config.toml
num_hidden_layers = 15
hidden_size = 320
num_attention_heads = 5
num_key_value_heads = 5
head_dim = 64
intermediate_size = 640
vocab_size = 2433
hidden_act = "geglu"
norm = "rmsnorm"
norm_place = "pre"
norm_eps = 1e-05
positions = "rope"
rope_theta = 9810.0
rope_fraction = 1.0
qk_norm = false
attn_scale = 0.125
bias = "none"
tie_word_embeddings = true
parallel_block = false
init = "uniform"
init_std_qkv = 0.0386
init_std_o = 0.0
init_std_up = 0.0386
init_std_down = 0.0
optimizer = "soap_variant"
learning_rate = 0.00237
beta1 = 0.95
beta2 = 0.99
weight_decay = 0.16
lr_head = 0.0104
max_grad_norm = 1.0
warmup_steps = 200
schedule = "wsd"
decay_fraction = 0.878
decay_shape = "cos"
final_lr_fraction = 0.0
batch_tokens = 262144
max_seq_len = 256
doc_mask = true
train_tokens = 989500000
max_steps = 3775
dataset = "wikipedia_en"
Each number is 128 + 24 x the weight over the matrix's rms, rounded and kept within 0 to 255. Layers, rows and columns count from 0.

# layer 7 attention query, 320x320, rms 0.0714, rows 0-10, columns 0-63
[[118 148 125 133 117 119 158 101 106 163 107 154 113 117 127 127 126 147 119 121 134 111 144 116 133 144 151 152 125  96 150 120 127 137  81 117 130  97 122 141  85 156 164 160 110 138 105 137 122 153 129 108 132 136 132 115 159 158 109 127 111 134 147  82]
 [141  95 153 105 155 127 129 110 127 112  98 109 181 110 105 143 167 117 134 107 137 137 123 155 100 138 158 122 159 126 102 124 112 145 123 117 117 134 129 102 151 138 115 157 172 160 119 110 113 104 146 143 125 132 125 110 150 127 110 107 125 104 127 129]
 [133 125 147 131 134 118  99 126 139 126 153 110 122 140 158 116 149  97 124 142 177 103 126 120 139 111 138 119 131 149  98 131 134 126 146 107 149 125 108 128 114 123  89 120 195 115  82 138 121 114 102 166 121 129 133 129 130 119  87 142 154 121 111 137]
 [154 138 129  81 124 124 128 146 146 130 132 153 131 152 111  98 116 155 134 133 116 135 105 119 141  98 131 130 113 115 112 120 158 133 141 122 135 122 127 160 118 109  91 119  84  68 165 148  93 149 147 139  95 117 140 136  99 155 141 117 109 147 129 104]
 [129 171 155 131 140 115 147 119  90 138 142 157 125 137 153 128 109 130 110 117 124  80 121 117 137 134 131 153 135 109 142 127 112 133 153 114 143  95 130 144 129 156 148 115 118 111 149 106 107 130  91 104 150  87 144 134 113 121  95 118 141 129 139  85]
 [132 136 143 143 130 148 134 138 109 142 122 133 105 128 127 136 141 154 128 136 104 120 124 155 134 122 140 118 120 139  95 148 118 114 147 147 127 115 119 118 118 153 114 160 125 130 154 112 126 113 127 121 156 123 153 136 129 123 160 119 139 109 140 134]
 [133 143 114  84 125 131 137  87 135 123 133 133 141 144 156 144 135 158 139 119 123 141 122 149 137 127 112 130 123 128 114 133 151 135 141 113 151 126 104 152 120 104 116 124 141 114 134 134 132 132 140 122 103 147 139 113 106 120 127 173 144 129 115 115]
 [134 130 133 128 138 153 113 113 157 136 151 123 144 119 126 121  86 149 136 133  92 149 144 115  99 148 100 144 145 108 138 125 136 130 119 145 135 117 120 149 149 113 141 125 124 128 132 111 121 121 114  97 114 126 135 165  99 135 142 145 117 135 140 138]
 [119 123  96 143 127 109 111 104 165 139  91 118 148 143 113 134 121 121 125 128 142 148 154 148 126 139 114 116 135 131 115 126 122 146 126 146 130 147 119  88 130 110 123 120 135 117 150 130 128 116 164 107 126 113 115 124 125 111 137  67 136 130 140 163]
 [135 120 114 133 139 135  95 122 151 107  98 117 141 137 146 149 105 126 145 141 151 129 122 173 110 131 136 110 105 131 123 123 142 133 149 148 141 114 159 117 155 120  75 113 159 128 122 131 126 117 142 147 120 109 123 149 114 109 192 111 125  84 111 175]
 [129 119 132 165 115 119  98 138 125 143 103 111 136 144 153 130 135 118 139 117 122 135 119 128 104 123 110  87 134 138 132 138 114 132 121 116 157 126 108 168 149 124  96 130 155 110 122 158 135 108 118 134 162 137  98 112 146 130 115 148 128  88 133 118]]
# layer 7 attention key, 320x320, rms 0.0731, rows 0-9, columns 0-63
[[149 106 133 110 146 142 104 117  97 128 131 130 127 130 146  79 122 130 142 121 116 137 133 130 138 138 130 119 142 119 101 140 142 108 166 162 133 112 128 127 116 110 142 123 125 110 120 132 152 105 124  83 137 146 100 139 108  91 104 105 113 116 168 153]
 [124 137 106 130  96 109 144 145 115 110 134 168 116 123 171 125 120 138 147 164 123 129 120 123 152 127 103 143 105 165 143 110 138 151 137 125 156  85 156 122 115 109  82 134 101 119 133 130 156 105  98 121 148 120  75  87 151  91 138 150 103 160 130 146]
 [106 166  99 142 107 111 141 145 171 137 131 124 155 103 120 141 115 124 136 150 106 130 120 112 150 141 106 132 113 147 134 149 125 147 159 104 121 108 126 154 132 137 131 141 123 153 141 130 143 122 102 119 143 113 165 118 123 116 142 121 143 101 133 143]
 [127 116 158 161 141 153 108 119 137 151 135 128 104 117 110 122 147 137 121 109 180 123 103 136 133 117 132 152 116 126 115 127 125  94 142 138  75 111 150 146 120 172 130 148 143 149 134 199 142 132 117 128 105 135 137 153 122 128 144 147  88 138 109 139]
 [131 110 140 123 132 136 108 141 136 137 140 102 135 120 128 115 119 142 167 130 100 158  89 123 138 128 119 100 136 148 123 140 126 110 146 155  76 112 121 132 142 114 139 116 105  92 114 130 137 127  83 125 137 140 123 161 149 108 147 118 124 131 155 119]
 [148 136 141 167 126 153 131 168 105 146 108 156  99 133 133 101 122 131 187 103 141 119 118 136 128 121 145 160  89 106 151 119  96 128 123 115 150 145 145 116 171 147 126 126  96 135 108 154 129 110 135 121 156 138  92 140 130 136 141 133  92 170 145 108]
 [117 119 157 122 157 147 138 123 129 138 140 118 122 141 125 102 107 133 151 138 159 130 108 116 140 108 121 112 107 113 158 132 122 155 141 129 115 129 147 148 111 152 134 129 126 141 124 124 136 120 132 127 124 130 147 130 112 146 132 117 104 115 104 186]
 [121 134 110 126 106 123 115 125  79 141 147 118 162 164 134 114 126  95 114 117 164 126 159 142 106 128 142 103 159 130 149 135 155  99 138 139 121 130 117 142 151 106 141 111 124  90 157 136 118 104 155 106 141 115 141 102 144 113 112  91 147 101 135 132]
 [182 123 122 136 135 136 102 134 151 113 128 137 141 115 139 149 141 106 131 122 153 101 135 128 115 100 150 145 172 117 145 141 105 121 100 117 130 117 100 109 130 105 101 144 156 117 123 122 133 124 132 137 115 139  97 111 120 138 126 171 158 146 149 134]
 [162 127 160 154 109 146 123 125 146 155 135 140 169 108 148 121 117 129 108  97 141  88 180 110 112 129 181 144 123 113 138 139 126 153 134 130 157 123 105 133 110  99 145 126 156 157 122 148 115 117 153  79  94 117 109 123 130 137  95 151 173 138 128 130]]